Weights of a small transformer language model: MLP 1344 SwiGLU, 4571 steps.
Each number is 200 + 30 x the weight over the matrix's rms, rounded and kept within 0 to 999. Layers, rows and columns count from 0.

# layer 5 MLP down (transposed), 1344x512, rms 0.211, rows 443-514, columns 192-223
185,170,219,171,146,163,185,253,202,208,249,202,206,137,215,210,221,210,185,216,203,221,211,275,216,197,171,199,192,167,173,154
225,198,160,174,172,186,231,207,215,191,180,198,179,194,147,224,179,172,265,176,173,251,199,196,142,190,189,232,178,208,205,167
181,143,245,250,208,132,160,202,232,189,207,140,157,230,188,201,156,227,197,197,198,180,204,241,158,146,169,172,182,220,242,203
217,237,150,173,221,168,225,259,214,247,179,245,184,207,211,191,185,226,233,163,171,236,270,150,171,199,205,201,170,235,211,231
240,215,221,204,190,203,174,120,268,184,187,247,261,186,160,247,205,151,164,200,239,195,168,175,211,192,204,173,207,191,259,144
196,195,157,215,185,197,167,269,219,198,224,174,219,190,162,182,170,203,163,186,200,195,209,232,194,212,203,215,235,160,189,191
220,241,218,220,221,228,199,240,212,165,204,235,155,204,208,153,182,211,201,187,217,191,210,196,122,203,160,205,189,217,227,186
186,194,157,191,192,195,246,200,205,185,194,194,249,211,245,154,132,185,206,160,202,210,219,195,158,208,224,197,200,189,174,175
200,205,196,229,185,216,215,218,186,216,200,206,198,139,273,139,194,213,268,224,218,213,205,220,187,202,208,245,205,245,203,221
197,169,224,176,245,203,206,193,198,162,191,216,229,188,211,198,258,239,209,189,235,195,186,221,147,226,238,141,197,206,147,233
177,207,188,179,207,188,173,203,199,209,227,172,181,228,217,194,237,258,230,177,145,198,175,209,240,171,189,224,188,178,189,211
234,187,223,224,180,212,197,201,193,150,237,202,191,194,178,198,165,187,168,154,183,202,162,201,207,156,194,201,196,206,173,173
193,223,193,198,219,186,210,171,182,204,217,268,149,265,194,207,242,151,176,220,200,194,173,207,214,215,221,248,235,219,204,206
179,141,193,212,186,195,175,204,184,247,189,239,241,148,188,193,245,264,239,227,190,181,245,229,272,158,186,187,196,230,177,191
255,262,202,245,202,231,157,226,204,197,190,189,224,238,163,185,194,214,211,182,244,226,193,142,198,205,219,249,191,183,207,201
246,174,248,155,236,209,205,235,238,238,193,220,197,231,199,144,223,153,224,237,178,194,210,186,203,214,179,221,208,211,231,145
203,186,145,172,189,253,186,185,179,193,178,188,215,262,226,181,179,222,196,199,194,208,177,253,193,184,276,209,261,232,173,212
168,214,166,259,196,183,217,225,221,203,180,198,215,181,179,177,236,159,211,151,191,172,203,216,138,201,192,165,226,205,194,200
192,183,187,235,201,212,215,222,210,228,190,200,218,175,238,190,193,178,254,215,204,130,209,221,251,217,222,186,209,185,248,240
166,181,209,168,149,159,182,203,207,221,191,161,179,193,221,240,242,208,205,224,218,165,185,198,163,214,185,217,138,226,258,244
251,229,205,225,241,192,177,188,192,171,186,157,199,247,157,259,194,206,185,255,195,227,237,126,238,190,190,232,214,184,212,166
184,174,169,206,205,192,142,207,181,230,137,238,207,228,231,193,140,173,263,168,198,255,173,237,223,224,181,213,181,221,255,192
220,158,192,201,187,187,212,224,253,205,209,189,215,206,156,230,257,197,189,213,195,194,167,206,234,179,154,259,152,177,249,162
193,216,233,229,217,213,190,162,246,179,200,160,184,202,165,248,183,135,171,209,194,165,198,130,219,199,158,189,173,141,203,183
191,174,214,250,277,166,210,213,208,172,199,195,166,211,197,174,177,234,206,222,181,217,167,210,209,157,214,199,222,204,187,232
231,197,215,109,174,170,148,185,190,155,159,145,169,189,221,156,151,219,205,203,181,141,160,187,193,183,170,161,184,180,246,167
151,218,166,158,222,174,198,205,196,200,154,203,217,207,218,219,167,163,175,210,201,190,177,187,254,167,245,195,244,253,186,199
164,176,225,207,199,254,190,222,179,214,219,185,221,223,170,202,224,212,159,204,282,157,222,215,185,231,158,169,157,225,172,198
205,174,163,164,244,189,233,228,220,184,209,185,176,160,184,212,238,163,190,231,204,202,204,191,170,254,203,226,232,211,203,179
206,231,211,244,229,215,232,197,173,207,188,155,216,166,205,218,208,224,100,204,168,131,178,161,204,202,162,209,220,188,242,181
250,189,167,178,204,244,198,199,228,181,182,228,217,223,168,210,139,180,205,203,176,232,268,183,177,190,181,275,193,243,196,183
196,228,184,255,205,219,192,204,247,167,173,209,199,215,196,153,172,232,147,234,142,212,240,225,257,186,211,145,168,202,205,215
222,196,197,225,221,141,237,204,189,239,178,203,241,161,217,177,149,194,226,165,215,229,180,190,242,171,158,216,181,267,225,132
149,218,199,198,200,187,223,204,171,138,219,205,145,174,185,172,182,179,165,140,177,252,196,174,187,150,204,169,244,179,190,242
135,217,226,161,196,234,185,211,196,169,228,222,209,181,202,212,233,138,187,247,202,187,194,165,164,218,217,211,169,206,201,215
173,216,199,217,243,178,180,203,184,192,155,246,241,222,168,194,204,195,233,210,228,223,208,138,214,178,236,223,168,193,198,214
239,153,164,216,226,206,216,241,198,197,114,256,248,215,188,239,132,230,141,215,230,210,180,217,161,222,186,152,188,276,144,181
189,192,255,197,164,190,173,165,211,195,138,194,201,298,186,185,160,203,164,188,215,204,165,159,221,174,209,197,221,166,205,183
194,190,230,176,205,186,193,193,167,183,225,224,182,245,232,202,226,207,188,262,222,215,152,200,246,206,240,189,250,215,237,176
179,215,242,206,172,168,194,192,211,204,188,223,181,244,217,210,208,192,199,189,217,218,214,189,223,173,203,199,206,193,202,233
208,261,201,233,145,232,223,227,197,205,233,227,206,170,261,204,147,177,181,177,207,221,210,188,232,209,213,207,234,210,180,198
189,244,240,184,180,182,192,192,156,218,193,201,186,234,179,225,260,202,190,162,178,197,178,203,215,196,196,235,194,176,135,141
168,187,206,201,218,185,212,231,209,181,211,176,176,185,238,209,209,203,185,222,192,219,281,174,226,154,205,221,235,182,190,244
190,186,201,253,173,272,239,220,248,121,233,178,212,171,218,210,203,197,142,217,129,174,154,215,201,215,247,175,185,237,232,212
241,239,171,257,202,179,180,151,164,212,208,224,219,226,234,218,231,203,187,144,160,242,222,192,152,207,218,283,212,131,192,217
227,175,180,236,232,150,223,197,274,217,235,159,212,263,194,223,212,222,229,184,230,197,227,230,194,182,227,165,212,181,204,167
196,199,227,142,196,197,207,179,178,182,254,180,196,224,174,213,256,175,229,220,207,250,242,244,158,232,218,228,268,212,187,197
169,206,214,227,165,184,158,206,212,182,205,180,229,212,199,180,219,146,181,186,224,215,166,118,196,215,179,289,180,199,219,180
192,199,168,164,241,215,207,239,177,167,180,157,251,182,141,196,162,241,205,206,180,207,214,229,165,202,193,202,218,207,143,141
187,205,172,202,177,163,177,180,188,221,222,259,282,179,123,225,184,200,167,238,202,182,175,193,218,190,209,127,200,240,162,148
182,241,180,252,216,189,208,195,239,229,242,201,221,237,164,181,172,216,217,177,213,162,220,231,213,241,160,236,199,175,171,161
230,152,228,150,158,188,188,209,158,227,179,277,213,174,225,228,163,207,135,197,210,202,179,197,278,165,218,198,221,236,231,157
160,177,160,162,177,239,189,187,173,198,173,163,205,192,224,210,197,236,198,230,183,181,232,177,190,162,167,193,204,207,157,193
232,203,190,234,203,220,213,174,168,193,233,161,237,233,182,205,158,171,218,155,230,191,253,217,220,224,182,169,156,195,237,223
153,190,192,204,208,230,199,212,198,221,114,224,217,246,183,210,180,235,217,232,204,210,167,196,175,174,205,168,189,200,174,158
176,263,244,218,273,175,231,163,247,176,237,230,175,202,199,185,165,158,213,217,223,127,238,222,163,210,138,200,189,184,212,233
169,216,246,250,236,218,168,178,191,238,175,208,258,221,221,245,179,201,227,212,193,226,188,227,179,223,183,206,226,144,199,177
176,277,187,227,239,259,228,217,187,223,172,209,230,202,204,215,211,162,141,166,218,175,171,241,194,208,206,130,176,223,253,223
179,199,233,185,203,197,204,152,167,157,213,187,156,211,192,202,202,153,201,252,209,228,163,228,280,185,235,159,155,180,208,277
188,224,202,227,268,168,160,193,240,212,188,187,177,153,161,208,213,220,183,221,186,184,195,146,229,224,180,166,236,197,207,261
215,223,159,197,175,201,163,185,158,237,178,201,205,230,224,199,163,135,190,129,186,184,154,147,200,208,264,225,237,233,198,253
202,143,276,177,227,157,192,183,187,229,139,236,267,222,162,166,240,206,117,188,189,216,158,196,174,180,245,119,183,233,164,178
145,203,218,239,225,188,160,219,201,215,199,177,154,199,227,172,179,159,200,224,222,211,178,233,183,164,188,186,223,216,181,187
234,203,160,154,187,218,233,229,183,157,233,210,228,274,188,203,183,218,199,196,165,160,233,201,232,238,229,236,172,237,209,225
229,200,217,208,144,184,234,284,205,242,180,201,186,186,172,261,236,226,188,208,211,176,185,182,183,200,205,200,234,232,199,210
202,277,180,188,226,190,218,208,176,202,207,255,187,161,289,254,181,183,159,176,178,186,155,166,251,222,242,212,220,205,218,229
175,195,213,180,236,192,242,178,225,266,232,150,216,167,163,194,193,168,154,255,199,213,177,190,229,219,192,239,222,210,186,141
170,173,189,200,167,228,144,227,188,158,205,258,173,212,157,170,192,224,219,156,259,270,161,233,206,229,218,203,208,177,166,222
208,186,184,199,207,171,143,178,196,210,207,197,205,188,206,164,211,209,173,181,200,175,198,212,181,164,184,195,196,210,200,209
212,189,207,250,175,210,163,189,232,196,223,210,195,230,187,227,193,194,168,246,188,182,218,183,173,167,198,275,185,224,244,253
209,189,177,247,210,223,168,233,205,190,251,182,192,159,212,219,185,178,232,218,259,211,260,210,166,181,212,176,133,263,201,198
226,202,152,222,187,195,146,148,173,215,237,197,234,246,191,213,182,200,214,147,193,212,219,179,182,226,166,247,218,185,229,218
# layer 5 MLP gate, 1344x512, rms 0.286, rows 444-514, columns 192-223
168,182,177,181,195,156,193,227,201,187,162,170,168,205,242,184,211,230,183,233,191,194,188,196,218,210,173,228,169,272,196,229
179,204,211,223,136,167,180,263,238,231,212,196,124,204,222,192,198,235,238,178,193,238,249,215,170,177,169,217,219,188,190,205
161,204,221,170,237,201,213,249,164,134,229,193,193,167,191,172,254,197,199,179,182,132,169,185,144,118,231,169,201,182,140,183
200,159,187,241,175,220,209,189,195,254,217,223,173,209,204,186,181,200,217,190,161,127,260,263,205,221,223,207,252,203,230,219
257,232,208,206,232,132,185,272,157,239,210,176,219,200,252,198,152,210,221,190,217,192,143,220,173,216,230,189,217,240,215,208
209,228,131,210,190,174,201,252,207,163,258,178,173,201,263,228,209,196,172,194,182,188,192,218,193,171,165,192,226,202,228,139
249,203,195,152,160,191,246,253,224,187,203,199,251,202,155,211,177,194,198,188,211,168,167,217,204,236,206,192,219,205,226,213
216,182,162,207,165,176,234,207,160,222,215,200,238,198,214,209,229,180,206,172,229,188,223,276,197,228,206,229,171,256,219,166
199,186,180,187,204,217,198,217,175,191,187,162,199,166,197,233,202,213,207,216,191,147,227,229,210,228,181,253,217,194,178,224
238,196,223,177,118,191,157,196,190,188,200,209,204,184,204,188,171,166,156,188,220,178,164,211,239,216,211,158,174,168,240,246
233,195,253,202,191,218,203,235,199,163,229,244,191,202,150,214,223,177,194,191,202,220,163,233,193,199,215,184,212,194,171,204
161,217,211,245,242,229,188,237,223,163,214,186,206,186,195,185,190,248,185,226,232,169,268,215,203,194,200,175,156,191,227,156
211,221,178,222,201,243,243,211,200,261,227,176,201,209,244,178,222,212,219,200,222,191,225,212,245,201,160,167,202,175,154,191
243,163,169,172,212,261,173,213,242,149,191,145,236,190,209,215,176,235,242,233,213,185,191,199,168,206,271,195,186,222,234,186
203,187,165,142,184,219,178,180,208,187,207,183,214,213,249,157,160,200,218,207,204,170,171,184,171,209,159,225,203,203,261,223
228,233,147,158,164,194,217,192,218,254,197,228,206,178,232,183,132,172,227,134,206,182,171,203,179,232,175,209,196,223,213,198
165,195,205,167,209,221,188,222,183,246,159,151,212,202,253,270,186,199,202,217,201,207,239,210,190,204,177,167,229,221,178,199
183,175,205,193,200,178,238,259,192,188,228,201,190,212,225,173,204,172,204,162,190,191,206,178,168,170,225,187,259,179,187,187
219,228,191,219,219,209,223,191,197,192,206,217,170,216,212,213,189,201,176,227,159,166,195,200,200,237,193,213,212,216,230,246
226,167,163,231,211,226,202,180,223,187,176,232,182,156,206,188,215,150,145,239,168,175,256,219,187,251,255,196,165,145,186,238
208,149,171,221,183,182,275,166,224,173,249,128,210,170,167,203,227,228,193,209,205,199,228,259,211,193,219,218,183,195,168,243
203,204,247,217,226,220,207,186,219,204,186,192,221,229,172,227,137,182,215,232,228,133,171,221,213,201,211,222,231,222,161,195
265,149,197,237,253,167,170,169,220,214,226,178,179,230,167,147,165,256,238,227,164,226,203,204,183,221,145,200,207,266,195,163
172,238,210,211,184,209,243,186,235,222,190,214,188,180,210,243,226,233,219,242,236,188,211,267,203,222,193,186,184,182,211,189
213,241,198,194,197,179,241,217,210,153,182,234,172,184,226,143,190,215,178,225,185,211,240,188,201,162,160,185,201,136,196,203
190,203,212,216,143,209,202,173,139,211,190,228,210,166,181,179,185,226,262,179,196,190,186,232,157,229,219,182,196,139,243,157
206,236,161,181,211,196,218,227,158,223,222,226,143,190,130,180,204,199,228,219,192,230,133,237,160,183,224,225,174,207,172,166
141,183,206,237,159,165,195,174,177,143,185,204,205,182,240,188,197,206,216,221,213,141,192,157,215,178,173,221,184,230,136,209
245,208,204,240,200,162,161,207,269,191,193,179,218,224,269,193,225,184,175,183,217,194,229,206,221,230,180,186,206,230,146,233
181,238,171,189,203,151,210,149,198,219,182,261,179,156,176,167,188,221,230,240,146,188,210,195,133,142,152,220,196,161,169,174
228,214,254,176,194,152,213,178,195,200,224,182,151,192,188,218,286,167,180,182,232,211,187,207,244,203,209,194,237,236,224,229
275,220,184,219,220,184,197,178,207,196,249,173,231,223,226,221,178,213,205,150,209,181,230,209,182,181,164,204,174,226,177,219
192,159,191,207,251,176,239,151,218,170,225,216,218,168,201,169,226,182,185,179,205,240,226,211,253,208,195,173,214,217,224,207
215,197,177,211,125,202,194,231,241,212,210,190,184,179,252,186,182,197,223,112,173,195,199,196,177,230,237,213,196,179,160,227
179,150,201,236,206,146,228,202,220,198,154,175,212,171,208,191,227,181,226,186,220,192,183,216,195,267,145,189,247,191,176,196
185,201,237,151,130,232,211,224,180,177,177,211,222,190,243,218,179,174,202,190,184,148,208,180,213,217,212,204,203,222,199,198
187,246,229,205,243,263,229,208,209,195,183,249,219,215,282,167,221,191,231,140,226,188,211,204,177,191,194,198,202,224,271,161
224,218,189,162,221,206,189,160,257,271,209,191,189,237,168,183,215,151,213,169,204,207,224,178,141,240,237,166,132,192,212,229
164,205,173,205,207,198,211,202,195,182,209,184,197,196,194,229,188,219,165,211,176,223,201,204,230,163,187,209,207,183,225,214
194,186,195,205,182,250,205,218,205,179,227,248,223,161,206,165,170,248,195,215,205,222,234,188,183,213,270,192,241,218,204,178
184,205,251,176,248,172,163,192,208,256,186,200,191,180,210,190,199,192,139,186,190,207,197,162,198,149,169,257,202,215,203,191
162,206,236,229,139,281,191,118,218,224,241,180,191,189,223,187,203,228,185,164,182,199,171,236,148,204,205,179,221,199,217,231
134,156,224,248,165,193,215,218,250,189,198,192,192,187,190,215,208,172,198,224,231,197,160,188,208,175,180,184,228,186,162,176
183,191,163,188,245,194,175,218,252,253,206,182,223,203,243,157,228,198,182,196,260,223,237,163,211,123,191,166,158,208,202,176
185,216,173,234,200,198,186,232,199,231,213,215,185,186,202,202,186,217,203,141,251,254,218,186,196,204,161,199,205,206,201,212
203,198,279,258,229,140,163,235,207,184,195,202,177,202,244,256,196,283,172,216,174,173,164,206,185,205,205,224,159,222,192,177
195,211,220,158,198,216,166,193,217,261,201,164,190,188,150,212,211,215,195,208,227,175,215,173,168,199,220,199,213,223,230,157
219,234,208,214,168,205,183,181,246,217,189,224,218,204,201,155,183,201,262,145,239,190,189,156,227,203,175,151,163,192,182,197
211,224,179,229,221,243,181,179,217,159,198,202,223,198,144,209,200,197,233,236,149,233,148,249,234,199,173,180,177,179,243,173
180,200,217,243,176,210,216,218,215,205,234,198,197,234,218,196,206,231,155,137,197,227,181,159,221,189,206,199,201,217,187,209
172,217,209,226,220,208,190,254,234,226,198,116,224,230,233,230,212,141,156,199,244,205,239,205,254,232,190,147,133,198,190,225
224,233,208,263,188,171,216,204,185,205,200,169,195,189,179,159,255,161,149,202,147,247,202,206,164,197,224,208,152,212,184,176
188,189,161,212,259,220,222,203,188,218,206,187,182,147,228,247,246,202,211,205,213,175,201,216,211,210,209,186,199,205,174,206
232,235,214,234,234,203,221,190,215,211,192,147,200,211,257,219,173,171,274,163,217,251,193,215,183,217,187,174,272,167,250,227
203,153,218,129,169,172,184,200,188,259,203,190,139,186,222,188,243,193,219,193,187,231,180,227,213,240,174,193,188,239,198,187
193,193,197,247,194,175,212,261,236,200,208,190,120,214,197,201,240,178,172,204,205,190,234,203,192,172,173,239,213,188,253,178
215,126,227,210,228,202,244,195,187,207,196,202,203,198,174,190,201,165,210,199,163,186,218,278,219,228,197,202,260,209,156,187
215,184,240,206,197,247,198,191,204,240,98,207,201,152,171,134,180,241,240,191,214,204,226,204,203,174,157,215,164,207,201,157
261,242,171,160,202,182,246,203,209,149,227,143,217,190,220,177,254,158,222,158,286,246,194,258,167,227,195,220,176,199,189,218
214,224,201,288,183,132,156,186,215,227,219,167,185,196,190,268,187,212,154,163,191,194,162,167,171,196,233,194,169,195,266,202
207,173,182,182,151,212,259,167,237,246,176,209,207,124,191,184,210,241,190,123,248,298,211,142,205,252,201,215,219,248,196,238
202,218,200,233,258,228,242,221,254,170,126,183,228,203,204,250,226,166,202,247,195,218,209,201,213,218,190,208,127,227,211,196
177,195,100,204,164,209,171,246,182,164,181,169,179,181,233,198,219,168,213,200,201,150,180,230,162,198,205,137,220,173,250,215
204,191,169,217,181,215,246,174,208,167,203,216,188,209,221,154,244,156,237,254,137,178,220,260,180,184,154,208,210,204,224,187
202,175,194,195,203,204,189,189,211,225,196,157,185,232,188,230,174,206,193,225,143,186,210,221,187,195,168,237,208,244,177,137
201,219,216,223,192,182,191,215,161,252,195,232,253,215,189,218,236,195,180,209,143,160,205,163,201,207,203,196,196,215,236,239
184,237,209,223,200,217,146,172,191,192,213,172,167,271,181,176,168,157,164,160,228,194,226,162,201,201,234,212,226,224,244,186
165,227,180,254,180,215,178,211,137,218,168,194,194,195,211,225,239,240,202,238,168,162,215,215,231,199,207,248,224,272,241,172
214,214,193,221,203,225,179,217,164,222,238,221,197,218,200,192,184,188,242,147,160,210,211,216,234,233,211,151,234,225,185,210
187,179,226,216,181,198,186,157,168,201,195,246,197,215,214,201,180,240,200,158,226,174,221,189,207,158,247,209,218,209,142,180
172,244,214,182,148,208,207,232,182,195,184,163,275,165,194,220,201,223,220,221,212,203,211,214,144,198,206,181,216,206,220,232
# layer 5 MLP up, 1344x512, rms 0.301, rows 444-514, columns 192-223
218,241,214,169,255,201,225,177,181,187,184,191,205,235,232,217,200,207,192,211,207,270,204,163,177,287,189,129,219,145,220,199
205,165,207,203,176,192,156,225,236,228,194,211,183,231,182,198,232,238,256,222,220,184,150,221,182,168,170,206,206,182,176,164
192,198,162,214,223,85,218,157,229,236,169,259,180,201,231,201,202,178,182,174,223,229,251,217,221,205,200,200,221,240,206,223
237,240,173,177,162,181,169,183,215,112,216,220,202,161,208,249,139,170,203,183,275,177,153,155,150,185,189,168,200,215,216,223
158,225,194,203,225,220,182,214,229,205,246,208,184,188,181,124,199,194,243,196,201,230,192,160,167,244,199,211,173,181,173,195
212,161,179,219,163,230,173,240,182,208,206,223,178,242,192,222,186,177,174,239,189,233,155,199,214,211,233,220,179,188,197,175
170,160,191,238,226,173,172,191,186,147,166,212,202,190,179,177,159,234,144,205,225,183,207,192,152,214,196,217,230,165,221,190
217,207,238,249,212,190,230,234,156,221,214,220,164,196,194,166,192,181,175,171,178,213,199,224,185,215,183,167,197,169,270,233
178,178,203,220,136,193,211,226,261,201,170,182,179,156,205,222,209,213,188,246,194,197,251,223,223,207,205,203,203,259,186,190
199,156,202,210,162,186,203,247,180,197,202,201,187,204,193,192,199,206,226,201,207,226,222,162,212,181,216,232,192,204,183,214
160,261,216,206,202,184,207,182,243,188,198,207,191,210,176,228,196,206,201,179,207,188,171,196,188,191,196,237,192,232,170,158
252,131,154,192,222,200,227,196,203,195,196,172,234,240,192,222,212,182,176,175,228,223,182,214,172,201,136,183,191,210,202,204
205,206,194,238,224,231,215,189,240,184,213,236,198,191,257,219,277,235,178,207,198,226,172,157,200,147,201,147,183,175,193,228
212,229,212,183,171,203,169,178,229,211,176,236,215,150,203,207,165,155,183,222,196,226,224,191,241,174,146,221,258,210,166,221
148,219,171,204,142,197,203,208,204,247,191,285,192,155,271,184,186,204,162,249,175,239,179,180,205,195,225,194,149,252,188,229
173,262,183,203,146,186,202,204,213,185,176,190,161,172,184,215,166,169,215,196,257,198,228,212,227,179,191,150,181,198,130,192
254,158,208,220,238,222,141,197,249,229,224,158,200,202,191,204,233,241,220,170,178,210,212,243,204,208,187,176,152,184,127,223
232,173,215,203,150,186,213,215,205,200,207,240,224,255,236,204,221,179,222,215,164,231,210,234,154,221,190,197,173,217,201,170
125,197,182,195,149,212,257,173,201,206,133,149,197,220,202,269,165,229,258,178,211,170,196,158,185,189,221,213,116,236,231,214
209,201,155,151,219,207,213,230,218,200,207,141,253,288,216,178,195,189,234,221,175,219,177,247,200,237,176,210,176,244,238,232
202,205,209,207,185,220,155,225,209,200,219,177,217,223,199,149,236,169,196,213,240,172,206,182,210,213,196,202,229,175,256,223
216,219,168,189,195,197,243,177,265,185,205,179,184,255,194,182,178,211,168,212,195,157,194,228,170,251,184,225,171,196,186,198
221,181,231,231,197,213,209,237,243,196,210,200,195,190,179,216,185,183,222,159,155,214,187,179,190,158,178,199,213,193,161,206
152,114,204,166,188,183,228,167,176,143,216,168,226,212,158,163,184,239,221,232,215,174,109,240,180,273,156,194,202,186,167,234
185,149,183,173,237,158,216,183,170,141,243,177,184,195,187,221,226,168,179,218,199,153,164,228,211,186,256,238,265,179,249,188
208,164,237,205,166,205,183,210,197,220,253,206,206,207,228,157,262,208,194,163,187,229,215,208,200,158,163,203,148,184,148,170
195,209,217,196,150,174,193,210,221,215,214,189,221,228,207,253,174,231,211,180,194,253,229,178,231,233,187,195,228,184,166,241
154,196,148,197,199,215,167,159,168,205,240,181,216,161,165,214,213,218,171,210,224,201,186,229,185,209,185,190,129,210,173,247
230,183,162,203,173,214,138,148,244,239,164,218,269,218,175,174,219,150,148,203,215,171,244,189,258,184,208,226,221,227,197,202
196,176,187,183,230,217,216,201,187,157,206,192,203,192,186,219,142,212,212,224,185,160,170,220,213,143,173,210,150,178,197,230
214,254,137,237,175,191,223,223,196,232,250,173,195,183,228,185,211,222,249,176,231,132,198,204,215,240,200,125,141,213,235,243
236,171,216,212,189,220,244,161,201,230,215,141,169,179,212,137,161,133,202,138,245,225,208,237,204,235,213,194,262,210,159,213
193,174,185,208,194,217,154,198,222,256,195,212,193,202,199,236,160,220,194,234,201,247,207,223,201,211,215,254,181,208,149,225
243,188,232,190,277,208,264,197,155,222,261,203,160,213,176,250,258,180,206,167,179,246,202,167,226,176,188,219,207,231,186,148
224,258,216,181,172,206,155,163,159,208,211,173,217,169,195,232,211,180,193,210,199,193,185,222,221,229,194,141,223,261,148,212
232,225,160,192,158,209,190,168,179,244,162,197,153,193,267,250,188,145,164,183,177,181,188,178,197,228,209,169,184,208,185,203
226,215,207,141,193,228,218,270,142,214,199,195,195,225,212,214,219,181,234,191,245,198,206,195,171,200,116,257,233,156,238,182
145,226,269,214,228,233,214,142,208,178,225,162,217,194,280,113,186,277,203,221,143,264,166,198,239,192,174,177,202,208,190,196
205,198,220,184,212,209,160,183,204,243,227,230,207,231,181,167,234,146,206,244,201,199,174,169,211,203,205,192,216,199,176,245
185,272,257,209,189,205,243,213,215,172,148,213,201,203,156,132,157,152,175,195,208,173,207,134,251,196,141,215,228,201,161,220
224,237,238,176,220,231,141,229,150,266,221,173,216,185,191,244,181,176,225,228,229,192,200,203,197,166,199,246,162,210,177,155
183,228,181,204,197,258,179,177,189,221,195,246,217,225,208,221,195,170,201,156,240,243,204,216,209,220,174,185,221,217,171,196
225,159,211,199,282,173,203,233,218,164,230,194,264,186,176,207,236,184,201,173,177,186,187,145,197,192,207,205,215,270,162,186
203,187,233,176,231,201,249,193,184,230,206,149,205,234,177,178,229,228,146,176,243,187,188,210,188,240,234,199,228,189,204,213
194,216,223,184,198,203,207,168,226,154,178,204,171,164,211,245,243,225,158,162,178,177,174,182,215,201,233,193,216,173,198,216
209,222,212,222,243,180,204,192,170,226,234,169,179,196,168,265,235,174,213,262,274,198,135,211,148,176,190,184,179,205,204,209
213,114,187,169,219,239,218,186,214,165,250,206,164,226,233,182,196,187,198,151,214,210,222,224,264,197,169,212,194,163,207,214
221,181,233,243,210,230,207,205,201,237,197,207,198,187,224,154,209,203,272,212,209,160,195,221,205,196,187,192,202,158,177,212
204,153,196,184,159,217,217,230,215,213,195,168,157,184,240,207,180,216,197,198,197,196,174,181,197,221,180,168,182,178,207,187
164,156,164,256,181,202,186,188,199,211,172,114,216,153,198,151,199,190,170,209,233,171,177,237,181,207,184,175,180,201,210,251
186,133,196,169,155,208,164,245,197,284,234,180,167,172,194,179,191,155,150,240,227,203,186,225,179,154,185,203,225,215,196,202
189,228,223,237,195,148,183,173,235,182,178,190,252,182,200,182,174,187,230,181,211,237,226,234,228,210,180,199,193,198,164,177
202,161,244,199,150,175,216,212,193,206,221,174,247,162,235,228,174,195,223,200,206,220,222,202,173,178,237,229,186,190,165,214
212,136,198,214,145,187,247,165,241,210,218,202,201,270,184,209,165,238,208,200,216,201,152,180,180,168,199,140,184,177,188,221
238,223,254,225,162,196,170,177,193,221,186,173,244,209,202,203,218,183,191,145,193,209,255,202,222,245,177,189,201,230,183,199
214,220,181,191,218,196,204,197,163,212,170,189,205,205,216,225,229,172,235,192,192,197,204,225,212,245,226,170,253,265,198,123
192,205,159,203,223,264,187,328,226,212,117,248,273,245,202,238,114,250,153,248,278,174,284,140,129,168,178,190,222,207,233,264
251,178,226,264,222,205,190,211,190,167,213,222,200,216,146,184,200,216,232,233,238,189,217,154,189,186,193,194,149,240,209,173
194,214,199,223,235,182,228,206,210,230,177,177,163,185,164,195,154,198,233,131,168,213,193,168,239,280,148,183,222,201,249,204
165,171,206,199,189,242,188,177,171,134,247,212,188,221,221,161,177,178,188,135,178,148,217,150,176,179,174,217,196,196,198,159
232,218,206,231,222,237,242,219,235,227,192,252,234,246,242,199,180,220,201,199,164,180,223,224,194,224,186,150,172,247,174,219
188,190,252,167,242,184,229,201,238,155,220,157,198,254,253,255,140,218,267,221,206,193,196,198,164,233,181,232,170,206,179,147
241,205,270,147,154,201,269,191,201,170,152,213,228,182,180,201,227,217,160,209,189,276,164,157,206,200,218,255,193,199,202,185
171,215,217,186,174,219,202,218,240,205,200,185,140,214,182,148,166,178,228,175,210,164,216,207,187,285,196,228,230,241,206,174
243,208,213,226,174,239,204,232,227,247,207,211,201,232,198,242,179,216,196,195,199,248,193,153,186,234,223,214,158,196,208,223
239,240,156,238,197,206,228,210,211,182,232,218,197,142,237,250,149,165,253,212,251,267,198,261,167,179,184,190,201,247,224,182
180,163,199,205,189,202,163,185,231,226,133,270,185,149,222,225,271,213,214,208,213,214,176,180,216,180,213,210,206,210,183,203
249,196,226,205,191,196,236,209,232,202,221,221,152,205,160,157,163,180,217,221,180,207,223,220,173,182,207,205,190,193,234,192
212,196,204,179,168,187,205,227,225,196,189,172,237,206,266,186,266,208,142,184,144,224,230,220,207,202,176,183,96,188,204,188
217,208,163,170,177,245,193,225,197,236,200,208,223,170,232,201,238,156,210,246,161,172,241,208,183,198,173,169,163,253,220,230
202,228,173,224,173,185,175,234,180,210,190,230,235,196,233,160,185,255,221,223,203,213,180,223,200,196,233,220,224,251,214,242